config.yaml
rope_base: 10000.0
init: "normal"
optimizer: "adamw"
final_lr_fraction: 0.0
train_tokens: 550200000
steps: 8396
Each number is 128 + 32 x the weight over its row's rms, rounded and kept within 0 to 255. Layers, rows and columns count from 0. Numbers have three digits each. The size before them is the row's rms in percent of the matrix's.

# layer 11 attention query, 448x448, rms 0.0559, rows 341-447, columns 112-223
097:120114083131179169162208128152091126108155089079173136092128134132128148104129199090145134104139205145086102175157125195112106101168096119087089159137174089100115114079147141134082121119113136103120160105132166144127165072120111154156056054174128114140159121100115156139107083180119149139190128100143100155156158090106107100152070122109
104:133121156112108110136106142167143106174180149050123106098144101139144064081115115129105110129200140109230148113166124180036000061115118107153152134089150083125128093146163120089109166107054106109104155107149086156128187068094160103117141151131156099132199120105114166127142155177085070128109128193144114136123091112127129113132087134135
095:098162117169188097126150122168132084103132163186094092119124120135136133141143098187196112115124093107153105132079113106148168197139135122115089120093113103135134120127206126085134119164124094132128133148058116144157124160128120130091107128153167205173121140062124132111148134122168154147123153076148096134172111090124092154115072162118
097:082100097116157171122063098139142141161176127192165140134163141138092112100090148083111169141140151109103190112087102159119124112150072119075126100043168106107142081001155092165077187132141164120151131136132091136092127135160084094150172121166095149166135073137164079072151095094115096115112112172129111139130136118151149183055114153174
090:154171143086122125217103056140105137103106154115119123172126138146204158149102101132140095142097123140176068141093215088207116116145103150139131123174115154142148145134096113136132086147178096182109102139089147151136065197149150144153122100081115155131144144157102161106144153152165164139125137129103130146076122124106177155130127161106
098:115142113160154164179120097163127137087113156071171133129115114143141126128093119129175172091116089093175146139131158122092109159154093145099167198141115155076133198120128116164100138139075096098096134134117089163103133144110080148133141090133085139173142101086125135158109121170126137094160132077159162156088114080113164099155176114080
097:149139155120098113088139156134125139136132130207154075131104110124140167110124173157116074104090106167148189115109090143116144148112079111104133142066105119163114076156138139145124099112173154143189165154088149146151141094148091109178179141124139125161138097078154212110138100110091156118053100155132174159134085096133156139122148170081
104:119098151100099106120062152097153112123087147151116110121159173086114145104116113114136095142126135161149123099178045095122119131154160114136130139117139127140157131108096137125165118106144139165145108101125113104080150090179098170154160117060158037098126153140110141133130090160097118124099134123101177117113109153138127120094156095116
094:154073143141126198084130078079119144119181108066129098128115068148152126139150147208120169150095159124116135123185156090128082060140167124102089170086153135148143152174114117141122109183100178143161113118099116110107196062134068170103102160092118123121096096158141109113080040121056175154107145123120170148128116070180173138134154106124
102:137207134167136153125082112103106094127191130099101163124157153183142150118109136137105108113129072133123142193147206120109101059087107161130141103083160111089112134115139135132123143156119126125122114112148125167150125134101171120152103172138159178180120113159156113119121113146136109109092057203141177187084121170110104150184092166103
111:107126114118099122148104145132121152098106107111087134148148176152203138218147143152110146148088151168122049092125169140151119076099222160177153101118131142191139151159118120131134051067103142136118117123107123146148122094141127179161118124091096120075092137132110164125132118115126157084185158117110130139156151116148116122134155146169
104:138166091125137093098118123183106114100091118106120135131139090115201162122145112094101155155133121128125102083091125149135086179147074135113093122114047093100073080144135097127164142142128092122102121142115142134086100180154154127085101106146135160167196111145059142178119149164172130133103122156112135113097160079108058171110125125150
100:150128176110141085122124120083126063125104090125176116142189127152114141065112178105117116074076126113134153170152139152074166181108129075087148099109155121125083089102124118121116136151182126116084142156131164113104147084057061103140076174135125139141121121101105108120107113101137136110123098186117153112180093108088104146167112110115
095:097104116142092111132144138180142078110145107061142117113221107129170153141125138134127123139124161145126106102141097154049124100174157111139103177209171137093137108107128133105138128129094135095111124066101142139128069084122119106177156139075110105148185102086147123131129180149137146173134184119097113116089103076109095145173149123177
100:089096182109166118127153154154117102114143089193089131139100175085100149154139147083136134134128102128133160147120079157102175157131135131118134118157116171118120099152142158105093138084079113110132114163158131162199157169125100141118182047186137139140121162086150151139178133139202146152082145173129073076151152107155126143187131127087
106:164042169166200170130097124090165096097150159131086127130111128171106117118150152134189152126125109051187172187126152094201093119108120184123143125104127096103123152076077119107151066165181152104096162096104132170093153141064064118130046130147137185158116083163132112179120099130040133163124087108144129147136141112177180198127148164130
096:115066073148113192154147138127119112123084167089148135118101117122172173093087137159127168064104070169096183115120099113172181104128094172129083098069114099108103105141154133142177047077169114085134155160046134158148120160189172152076151134170161082143114099091088119105135120095151135108101062127138136201171143116064173103116126199063
116:161152148187154132128171112163115105119186137105145100113136152158133203083131160105203124065107124153152126162142159143066162108118104098052149148139148151095150154178126138110124160139139142101104150151157124136164137133108121143133119079127138165190124120058104165148142092167110196124103069117108126095116123062115163083161116082064
096:124106092110168141174091042152131119148165115108117100141146126114154163141086105122104124137137161123175074126116131105078064092095192131099117168118196082154185164117135137130099163179066132169172104184096123078119151135140123151132071110071116140086131133169110125102120088127139129137191118111132119148156093115130152138100030141179
103:102171112141154067168148129159102122114098144170076094095082122076133147199144126130152111109120101184119112116082127168109166148114130140131144100111103090156142159131156154124109058129093042140103114130150104139163074203101188157159156145166163110116121188094090125122119163127201141113169194114123123166143128123060106114154136132099
123:136174134162156147159176104136135092116166121079170144114136119169126153106082163095170197087125125130145114170107176117093122084134099103102160134097176157073118163141123115084115127124129138108073158110169149163175141157052129161145087108130171152189125072088116132173146119155104148133117115127138124131122137122110144077146127074099
102:155138171109136036165128123171156127158108159149144074140168130156124072122125103168107066145150156131162118132112101083130111171136127131126192180147130120174164087185134112154138170136112167116118142157102104138149138098128161071122101174120107047170148112153119167146167131092093172148089156127122105195086067099142131124129196134098
103:133150053182162124140118123103134099155086102067088153108106109119093173116059145075138131153144184164139106159119123165146061140126107127163129106142204102064136124081159094058117168087144143129094172103125125158171166130149095159136086111120161167138127122109167137150154079231119140137174117153125102114167148164101138127162067100216
092:113116127102170121107135119120117127069172110157116118082116115131160075140153139122058155129152145204079125153135138158124101123090184125073064097113164138123119215090114166123110154095104152136148124112140107081101151133113109144097080139170133156097143137152121137092099044098125140173230107164129161160150123133129091107148095137164
098:179203190169127180096099146095169166142056171142132090129126157171060124135154159164184104122125099050142171129148151148125104171104087102170186162118110105106088092109142102174151157147201168115071149149117124163081134082075068121114123172140119139114122083116099146145157142160060122088043168135174213092095156144156143169127163116077
090:068120124105178126146133119166131116163088095133140109097199205112170140059076116131127060162098117089170058128149071141124127115103127147188134143142174196144127107141147121114087149134105076180114131141116123112211116148150131150150159066076126126156141176134138186129106101144135174125123187112102131102162105113088167154143103137157
099:131114138148148096120123178144115046143142142150129102145118164135154118105083169106177127136131086085170151142093094085078113131170134147152114092144101129119115036165167097165156117114107138180093158118091131117209123133126137105146123061151109162172129095070138200173134160138142135157081104156169094158123105126168158137117140186103
091:125159133115061084086084140165147111105092178212145128141185157091092118146115095185127126159136073091154176113092154103120193136136092104096156062124082081136154120046103124138146125123126121162139096127152088153084100106145121095184186125105116113143117146091131083095123204154146117071137135105117152116144092115175096097059190139100
101:112133106200214178174119111104134072169166114081145136101126118166110127100069141079164152154128111104093088143105139118089127139110157147115140151157201087000105137136188062138171132137090106128057127045160134134155166179072149115110073127123168148144096099170142114138141129108088121150130118151141173132106120173115153124105102126150
108:162118156143098097111102112036109114102082150100123158149121123138112132101068155104123125083117109049183117155099136119137137207119127152178156093114129149107114150105127126178133063164158087115078119139137101108157069207043136096161094191119107187160083107165139123234084146173112075124107104135164147122132090122144125183119160167141
097:095123147088150063186091112184092160149165133129114106096148119119124105122104139078107091158092186152118084133175121131072093142172161101080146156204198160143147147173101131125049191244099090145124123139117144103144098117111195153138116128080099084190154149095165142100083127122145124107171163121103131084096092135098154147136096124203
091:169168162085126098177112096119134161133109123115153092177139168145100117155156103139079096116121135117126099130126156163198174167138117118073137126170122088081118106071103129134143109099218167073116137164114171123070091145153106090127127184139108115111153100115072165105155140110094162094160157124136151080085132098101098131089095153126
097:159131125137109096150154113155141092104136086139155135090144077141125139158159092045136157165174108135154127097087145126149133139079132099076136072098115144157130134093147115119114127104099122139083141090182068119122095101130169041165140090089132102128179044171079141133148144113077121175128076182105096168106097134113057110105185083169
101:145099100115152121189093125101103125102122113122145125105162097102107088106069137143131080105122130137141168162108057134131063068098131126136102087101210137163151136072113143125045081078137123105119171103128090109159154087158109131144095100095115100101143102132087158095110089139097151129175144190187134150178099142114147112123126090132
110:150122161174121110133182115059142124155109111111100133132101139107082139094116143164094089072102149175092130088168100124103190178120187158126128073104156159142121128171144152130138099073106116085130136113169080095166183092088125151157169223086150075145032147137121115115092091109115086089087129128147159130181110138117118118141129117157
099:127150132141087050163164079157089156101165110118148163169125104113116149095096120084098135131099128150139044121112182151101139126135182115091111097069095129150117118157138119170095132105135059183091121141113108130161075127158127196115128081122133139138124153101032203069066090133161124166177121119133110126183143106109146116159085167097
107:119138172146114156171135145095117133123108096183098185143105101093108131168183129128123126149119139152063171096137107129175138084100148146148119143036142170212138111060155133146108115091117142105152116126101096144160100132084155112125130157138141121138101126141121091079165145113130140098109100143134110148133154166147139173147136119144
097:145142165156152094107089126156140097154115144149145083156152140114103115070126172094170124127101050117139184153126104125108150125117048096134163142140114123076081075171165119159141174163140122112130147175142126136128123169113082132105112060202122173159163155081152160161166129143200154114110148163161143122102114089124166138127130161077
113:103063132053127160095114184076156117164128145200057140104174137099107098130142132138155106158084095083104206115136068100154154134153142148148109085092091104164136120078141158088176076160174184130164113145119117101116128124162098094175138133101126146118076133124148104125061119089124074118083060136164121101156100151167112179078123190176
106:150047110119183123128118122120137081101150108083131105132157148138162191092143170109122101081139177144134059124105106124132087163168141155089101125135181109146127090136122128135154070157172115134117180150069163103184159134126094118097069127095133118157085101125104153156132088193109140168096103155143103141164107102116156180170133190158
094:139101123133107203152115092037125128158150173133135119125103151148090161075066147115147154058073073099150189109150113128122154048149154108047089121086135133135122154097093197156157121114124121102091151131134087118097128186110100117143164103106128154126126100135100104105107126102056092095114080157183174131133139140108148130112101103050
101:142128083092102070056116189152132122123110172155161108140142126107153050112146136163096065106124151122192111141120083109117111144097076110173106108095130168148089086101119093156100143104175182170178106177093102103147107061194143142101186158164074110145108152098176108167135136132116137117100122147163112144172082137148146140091150143146
097:072118152081121162129096107138145106106154136145126132094187143132151067150099102133140170134168096117119161158097158091053139062126170123165134096154148193092114164158165104129086190176061109125077092122154171083125085201131129154097147074115149144105136131132108046140122170077187107196147116126146120157167127114114114129144109142103
093:059156100122134182154153081108130117151134133110124086110099150094078163118127164185188116111120154119165140130102107110130079105222127134092060210124138084156153159139134161141109149140162109100074146116097075124174119127124066119147114117143092146143132132091085131208122184149133088048128118179127121106124150140139114121149097164092
091:123106080150143158083153093128151169097120147138171084164144104143135164144168128118124152142135103174092158124117109083140179106083180112105102151166106166138076150157123188043098139135138141093144070080124125079229164140129120113069106080140143118080124141153080144152119122130139171180145163082108104100159140112133144083143109119149
092:131125117099131139099088074181140173145120170114103145157214122158183090204118152100080131160083135184088149091100139114107114119108125087135077088110065098109088104107165092071145167111119073109093119148087098069099164159160150115107165151080168112099128102192118108111168105154096188111125115080214141208130163151159130146104079135055
091:191169153157113118107093119105106071143126143152119125128061078130108146109143115131116139094155125125108129121094159110085131148123144131173138162199055115152131140073122068089095151148158090105127119131169155122069073198124129121124169145108132118112138144107072051077113121125210143119056132127170156101083148104089136129098186155135
092:133152159126137125123156132115149093109168183144127093153083096129113177071162129115128097096133097114144150131126154097128118129085171093130136171180086154151140142108164156096098146121114149141139143135167125096078093098114097096146105192121138117132128144093132122111086123099159124103040143121166166084109103068149138147098122093095
096:142136103145120086177213190134158101144096133164169126073135105083134156076134174119131123106150130144167090118146080148144123087127150141150149106167124099148146095119144184147154093114152156169144097133126129156145123042139081124184111112171083101109111195144108148153130125154146116109154154114093082106150123159090082107144086158149
094:171109079117141169149099141122070189134127107075130156098129138089161057153101145099126132107126173146085156114101087076097117089120134128110088091166171122067098060118170135111176139129135106151116133125143114205083205166121088159106119069098158139127123130150120107087131133125109110167098114151118161227148150090130098165132129161141
100:144111099129151112134074099068086149104089098056131142159142152123130119133127102157099143150126165140080108106140139108128141136176129136115096074121158146122135117110098097147139217159176136100129153120107141129147139238194164161081177150134134166161130131065118071120114076128129172154098114131115123135117069131147171093167180153070
095:134141116054154112178167165113137116122101086135133105084128145081169108135132158078198178064148191172099110142068088100114165163143091113106118113146098096098122111188160164091108163140160129195095095142086111130134150215152079098149155072157131072104130147098099166118162181085155105143121113099108149133140127139134086131126110169103
097:140104110122148107117073173083104151144133117099117153122097183103141081178099108155092135177137153117089118135142087126121102105143137118129110132160121132109138086112070032123105143119170175100089142152113091121101176205131130162094158112106162157143131130106152054124179160099075169139101144123116105188143123177160137120151175138162
104:105154171108110087124177135177140115104138134154150141110192093140153124067104183068174173107157145119120142125107126137096140151149192149150133116129121117132114108135185169106109120146112153157147090127100185160152123101168141091155093111140103088150108114159078153078111148114165144126091156130125143098188116124074149119108066121105
087:151168159147161120145138088109113098150128083114162104071111166117158114174111135138182106120146196124141124142089094134110137097155094128100085148136134044051063077152096068063117108112193147140078106141091140120115224254101108143110113084119142203126162111116148094090159159040128195139109169088093114165114188166132134141136164160130
096:070115109145132129145189096144135142122136155110100151144121098151083174124151096119105121092092089110189136123172181126151141125131113154094159091116133180200170229152147207157109142150093155127181144099195128125152085052154149119165112187172113126129106110141140162138073082161165068137149052151171123131116115082128135128151150135123
091:140143108093122128129154118122170146122171117069123153124181144091118109093100120079156142044132102175158177130140191129133157124127121134115116121065091120093134087167189122148145139133099108122097103119149186155098148103164093136156114147150101098083106145123066105059081115094184118122081055134154089113073122106140125191073092186146
097:119150137106135176191139162138101100065098148107117164131086099125098170170191174129168196136111143144122091139103157110171125169096101151134109128095160136135091175135135121100125143105132113101099123144154123176191100138079182112098100109195159090163124084133098171142114110162110096116114088158166141115154120133098159116171140123087
095:128116121166170130162199103122145097147090101162117093140169123127157148142174111126190095124079138148113080165146113117175188144132047136096075132124154086098047158137063151150179129124184157144151105107080158119105136161160149190159130114150119083151097078143162129099075106079141175119168144069077135140171172104087120140135150135113
098:135106144098130155131109118135140105108116132161102115101095084113173090143187122149128145164200168091097171143108091133101123126157166147104110194073133114091112080130150095122138112071142186165133133131122201099131191128119090108123074103086138103120130069173121187130167070091097134186117226143174117121105139129167121124116124138093
107:176150139111118121134096078120105125149149136068121173134113121144129141103083159163137115133152141168096103114113104141111143092133104110139152147134141110095060079090145071085145142128101051132089161120090094141140193174080092140146086110170149128126085097080175118097116161136161153106085069088146090157074110129104162171115116103089
108:160110144188096083141177097130138116130175164157145138118117114133125138118111133120166133120129139128135139122118117117115167141109157157127139139092143150151080135173105063103048105112158191088084125105094108149115139156112143134135084188161145117148153096159120150139115121131135209155109108098137116156111156119098170113193150128117
096:113103107128166102098128171099149138138131046139125139146095147124175113138099087102177058146151071111100165141134114106172104128160078082128168046098120145094141110132085154119173092105176181122133077145124143083143119168117152121166158115053116094074137126132115140081139121084184143158121106174131080127201114179147089164106146137140
103:180184157115097114136122128123114148132183108137139121154065073137159201125115154077138130107152095190113127126114129119090116074161130142113151089108125164116158175187137138118121142148099134091162103123151111133118101106094127148142080146166111125147141089107139166110102152160147116146069137221166071131129079095148110163120152083118
105:116176190148118147100077082161111139115112111115122156102059088155096137112151113090093114126097157202153070142112141120103138151097076111129098101142170129166139100102162117166117139157103149166131184146131130169138123099150156111131155126195114114191161117096116138123174157174139096125084137176151157045163138080101085111131131081083
102:137144173027119172174087173128119155144177128066171162132111094108140129129168116116092175166172091129117187174154088112145115147084083136127137128097107147105161142096135116091169128112097122133161161100155112125122085143058102142109098124130188140113152051156088114130126087102079073137103115150186114141139154132126153170063138136097
095:129127167137084166118117000225160144155176123118105106118126112141101172146131175054159055164109174185122131133129140131063159119126117129133156155097094123163147125154133027118112108137154159116145157124159115116091155115103154130081074119082086148110143092159131174096125131140127147131094153135116113155112079133117097120120108100120
097:135144070161092101118151084144157096147110130139164163114171143142133120090097102149122121107196084155108152105144165133148070069162149116134163080097138144164146116114169155135111152116108064096115145131173139127173101066127150155163162146127120098067129231121112109097100150122134131084191131100102089095145069170152102109078102091151
089:167175078092104185138155146141107182098160146104142154165127105132147141135110073135100101123159050133146154111160184166099109094109081169111169085093103178075137092100165154129115179160062079145156130140135120148131088109101126127187179133109130138130123144125155103117087047140116091108140111163099103138109064113160117156117126088150
109:083166102138114097105189162145131115130163113127103154152135138135149142159118063165097146120089171115113186144129070157159107141134153124129105207173115088173178159174102174086129048096136144156145086172077114126098135079188153144125153100086163130113153161155131169112161144103069068109107186103122163162138079136103100150149120167112
102:108093136101112102124071139103098130091120152105104194115134101151138124159143176125110050129127220125111129120123148091122115135192147152156117103153157145143137083119187081120127082129174098177087127123136141149179124123086146111126128131128142112168121102119148161128147130142172115167111140103157077145130105127093126153136075135110
107:091138126122137190152156201116139137049121149146108132157113119139132113200118103182166130143112162071139124145109149138150152141141089119128076166161168161063122166111065142123131165108117048142097114140099133166150198169124102165188158104104107118156087108100215149125120126142114106139121195095119141162115115127092123131148191193074
103:138142155250137090091179174158118069177149128135126146129117130097163152084137114160152125117146152142093109143147066119112126143126148163144109149143174083102123120162121102121124093084150145142103115152136133143134130084141129133110136141141161097119109125199114176113177198116107185145091125157131131159144160098128132101143097158138
097:132141097119106161136200106196157119154139091125153131092175123147095206068084115102126128130167074151091105102170120189146097152139109152145155149182158115105132091165131091122133127059121146102087071136168167149173136085177144090146152121179207131144135162133057119041118171093140134100132163163091137135158143188100083153067082097097
110:095142126143173122124087135119146121148110162172080093176133142096137106156125165137085063103172144106172176149131146128070130162119094173134199191164157178136124181140135132172133211164150083153147128170121120122129179111191080085159195157145124127179076130067221121141172088171129146140080122146114132112034121104118155150151114090134
099:123132094136099134143113059155083044110100118184167093108081156141142090111171108132140155133189114109073085099108096134135087126115147126110059113167159091137121081097130121088126114131138051171189151142131085127136143181121152150192140092135125102139115128129110137070167098107115131118117170133075133115175071172136186119100137146086
097:138136103159140162149125087105152064121125185102159095107119145108117154139152122153132211056143076172121073143115124100128102127098134065130111119124157080085097141098108129066137169126097049105157198113137107167161097174105077132152129135159188097137092136148136059095110124160059130138125067098124149132134140117125177125128119132075
122:095118190194110178158111068136157160131151143068120085175108097099177102171099117139148143106103129116159138150142098120081121135158126140141205173133110160107138179142141106153105163147050101070141127100167119169106201112131139128107149190084110147116111107089139102126139075150107066129073115162134128139114107095116163137153173090105
109:167150070108120076073124127067149176120128118102125127125093131145116087138133074142092140127161081141093155086123154130126137170122132119136136093146074172162186123095111165152113074121116172107163121119126151136108101116089163127113184131103158147097174110155102145107143078158102092160116129140158163123190110075124137110124169122149
102:127103122116187134136140172135131091089099160144097086135143099144157086175170099105167095095182131075129141141148165100116168158066069162100113097144147133136111115117087112119121139149160129107130097130103089166127094193152138133165165166132175102172163088136119090165173122070157141113169170100065116165133114136101094136127161121124
107:106154148129124133118136174153096091183119104112123135157119117135183162182183136130165133099152135079117124128137146108151110094095141062095079074116162079130080096168122161117098102120077130152158124122142140127137113127138167135101089104098117140134108160175141142102112165063100143138133170090109099195149138178071112126100183171125
097:125125050108140107060183112134116136181174124136135069118085152090121119128135147165116163158190061128114139089108125093114131103185127092123181123124127130156161133172117094107122183121107115173128123149122149135164125088148180171103136107116106114109164159153088139092163127123172138108157122124164109045122147176134104121074074098143
100:142117112147149179132199104061113102141134131048152103136151129183159210146123116141139175043077084102121087151120139116161130147142117093096075138144144097114120168134054175083094086136073105114131133088121092124104142174108105140131100124152181143138116140174131076087104169094099116103118159132133164122088185117105131098138132148148
098:136098161170080160143162089129143129127106176121180082123148175144174109181091087144133101122125074073158127113160143165154121124105165209142123173145107119066119100153116097111120136103116112045165145132114144125064165115189025129135139150130135092181115132073194115086097116148100157130119134120070133144138184141112147110125105130113
100:126107091163112162153128143106091090074078129073168166148129108161137148155087138136178184064157081111130103139143150117162147092099092155082114092099189135061119108086082131116155095126066051101117145107147144141136131149046139130126142090142141133119055142110153083112078157141118105109145145141119098143154120106094122146114164117115
104:171138136049091158114176136153107112115151109126132151090119077123090160163142113118150124138200097135067146141141128134196157097105090121114072067128099103091121098172137079105127134063187160112117073150137141117136119129110137176146130114160153129132143115152126138075098153081111107140110141095145083160158138157119100141096185149092
100:143138098131136081129162101155138197219150159128116176133164129106165133125148122099107075147146155135115118079125151145133104113147159134174109138142179074141070108115175073160116188152165122098124146116087144083138138159090140132142101205174103152114168114191117092141097181115153183118119098121098054125117141152120125114180060140161
099:119118061204094095128081100149113168151110090185101108150152172098119127137109156117162120167068155074154166091115088140098137200143155114120144122144152136216152115099114139091146113170094150134175156159111095122094096070145173119124168116082099097102124163123133223106172134150111131138122192152106132083165084131078104098104117131142
103:108153145104143213149131097125119100148141154149133061119165153104186113140104099125118105071100135122112153098118147116140141131145151118123062119185104120126136145172104131074087173155109075169163129124106084190124098176164157190173149103092106134194162154134133118132145136120141139112148168091081155133157090094099095161165183129082
102:140154088173059135081107071157114130152090128129131138205062105135189100104181105141126141174113127167128114103135081102174123102112156085130139128136110135212131122109129184131120105137122124138193126130139090106095169143157206095122162139111133106067133141198144129117171088103139089110173147172117137096139145202166157109081087108171
100:135107131188140135149173177125120184108110135116173131099130115134166092098088064119098111108140145124161095164150137140128145177124081140143162072138121168113119153120092151240147171197102140056093125083136135167075166137195133128144211154088138122151136124133111163184073095150130150132141088104114121072135178117144105148139129120110
109:162145138205162122140141098192123116163147118134155105098077108129214125099144138157128170158105142084118023123078065124132072067158173084175152155087168082135102035144122106084111094153155116169115158191111130151163181128049111087124098094126128136133118107141135172165177132136105165173110179122135097153171146140206195124152104180142
099:152080073172075121112126097146068144165121105104159108091127117093147147166132128128097141189092175161150107105069136108157121102087169098185179126150072134151120108051134090136159110160118190082151145124117183103075144125105136122131117139146125143085185100151135087174111133137111116107138069112142150066145101151197122083103086062185
100:089143188108166110133117185088125159098151146098101150131157147142103147147103137176079139115087169140189115137159113124133128162151078139118116156112169118100094112115101127107110200125146099185131130153105104150094105089211092161099130115095131103223113160029122149100161088133145154152151154086150176121130155110068102167130091137128
101:155113099170071169086125142163139089118116129077145188091087153165120169121157143125118162129154123154143114153173089127107113067148114070109125098121175097133151093082116205074131058130127046123121125086193111121149136088099069117154147137135199149092095158132138090116152109131079074098114133096155136123146123170169115146067110138161
096:136142101148145161152143156165134053144139100180097151150054103152193159184165147124165179122122073145103110150135125109129117115124062044127108064082126109139065130180119120080125136110141147118116096149181104137137136163098179092159144076114148090123072086146117141087148090097112159110124128093157113154111130146092159108102118105118
103:133101147134128190143093102145157125076091109107130189112129124166082133104096126124113117158105151181165045110131105162173143138113111132137184226105131179128115120040150124208116090081119165135091188090138113134114132114126126079144129124109119175143152109099158127112152108169083118127149111099100229130137096157107081137137113057108
117:110173076134103158115145139125110085126113139198140126153082173123116072168137108147090140157124132174096138102139109126174126156169154144113064130129134117139086134175122158112134105090167101134180120139156122099151180146185194104132189100103161091106081125138147130083148045125121092108142103134164157083155134195146139089141096138134
112:100132069142118131135166132139117105058127116125124099206110123120084146127113078141150091139125147100148091167109146098119167218090113111104101209212142122088129211177076114183174154150126111114119120123125116144042166187168160065121177131129136143150088133170149123119119126122068102153115118122120135117104140101078142108128185141079
095:126106182147103054061098107194127113163110095160082142103147136149137165102160164098129052168135162091145168138155127119115112113129138093105146074105137127179147080137189128121164073148147178166092120137134140102084099063168146106074086160112120148118149155175089108137175169093120135158114163099117091146135103148142076115121144182130
101:118115108093147105105100159172157135166148117112085148165107128085123164120159128145109175165163175101146108129128065098131130077143097112109100163153159064128123118190112128127167118182124164118125102123146121115134152136126092103078071096171124171123107108118069143145131140094094093135095072185160053102102162130160136146109123139149
101:080136139162073152134106078124067109106121136161129139152171130143140098128127101132121152215074148166107123110166045170145117148117163174167120157119171135170170118112146123126149125124105119135221135116092154113133148106221195154104117131110138063103102086149142120057170116120107157126142105161132217112087112159125154145132079151145
098:151185123138137123134114140161091171161161103157106131146124115137112168140140136127141129177113135105138124118079123141139136117098118143116074158133078100101095134164171076074152134109132096121096155125128127108122124139071119125095062079181105195085113097156152104126083150090131151064121117122117130181084121156167137095129150116137
114:132102086160115086073090103120133094131106128106181145082149168128141154070120174088109100096184120112100127116142149091169120140141171134163139147181153129093153162106101153141105061114157115105111092169109139145148101156097081078123127128175178149107108145105095139179117118160113119144055123163093134173160142121135197146107143143158
100:145165120084116152109211153116090111107138130105137143150071164151149159078204069168112162138104098142101084109159073149168112107175143098135085182099175092100121132124139127120124149054135113149144092120194122106135208185154143169147162137150101103159094125163173086054148145041132151083135156092122120121069146186177127147103116170150
103:120105170180189162144105147106089056083138115123134124206162059144109141070129141106144119085141138089119168174183133083127156190069090140080174175105190208101149139101085127156150063088065131164114148135147150153136120150114137113155142115120198126116082103168094114140156150119117120116120105159095135160095121113118124183111131112120
101:089166066153119154117136150167107188096087115128125145182142108147090059139095094153101155149128157098139076123132158167140151140142094164069087134163154181159155164116062183198114142163071123131157126135079150146163149130175189088123190081091009146086158121103145135172122145156166082096225139160110130053116137153098109129113144122146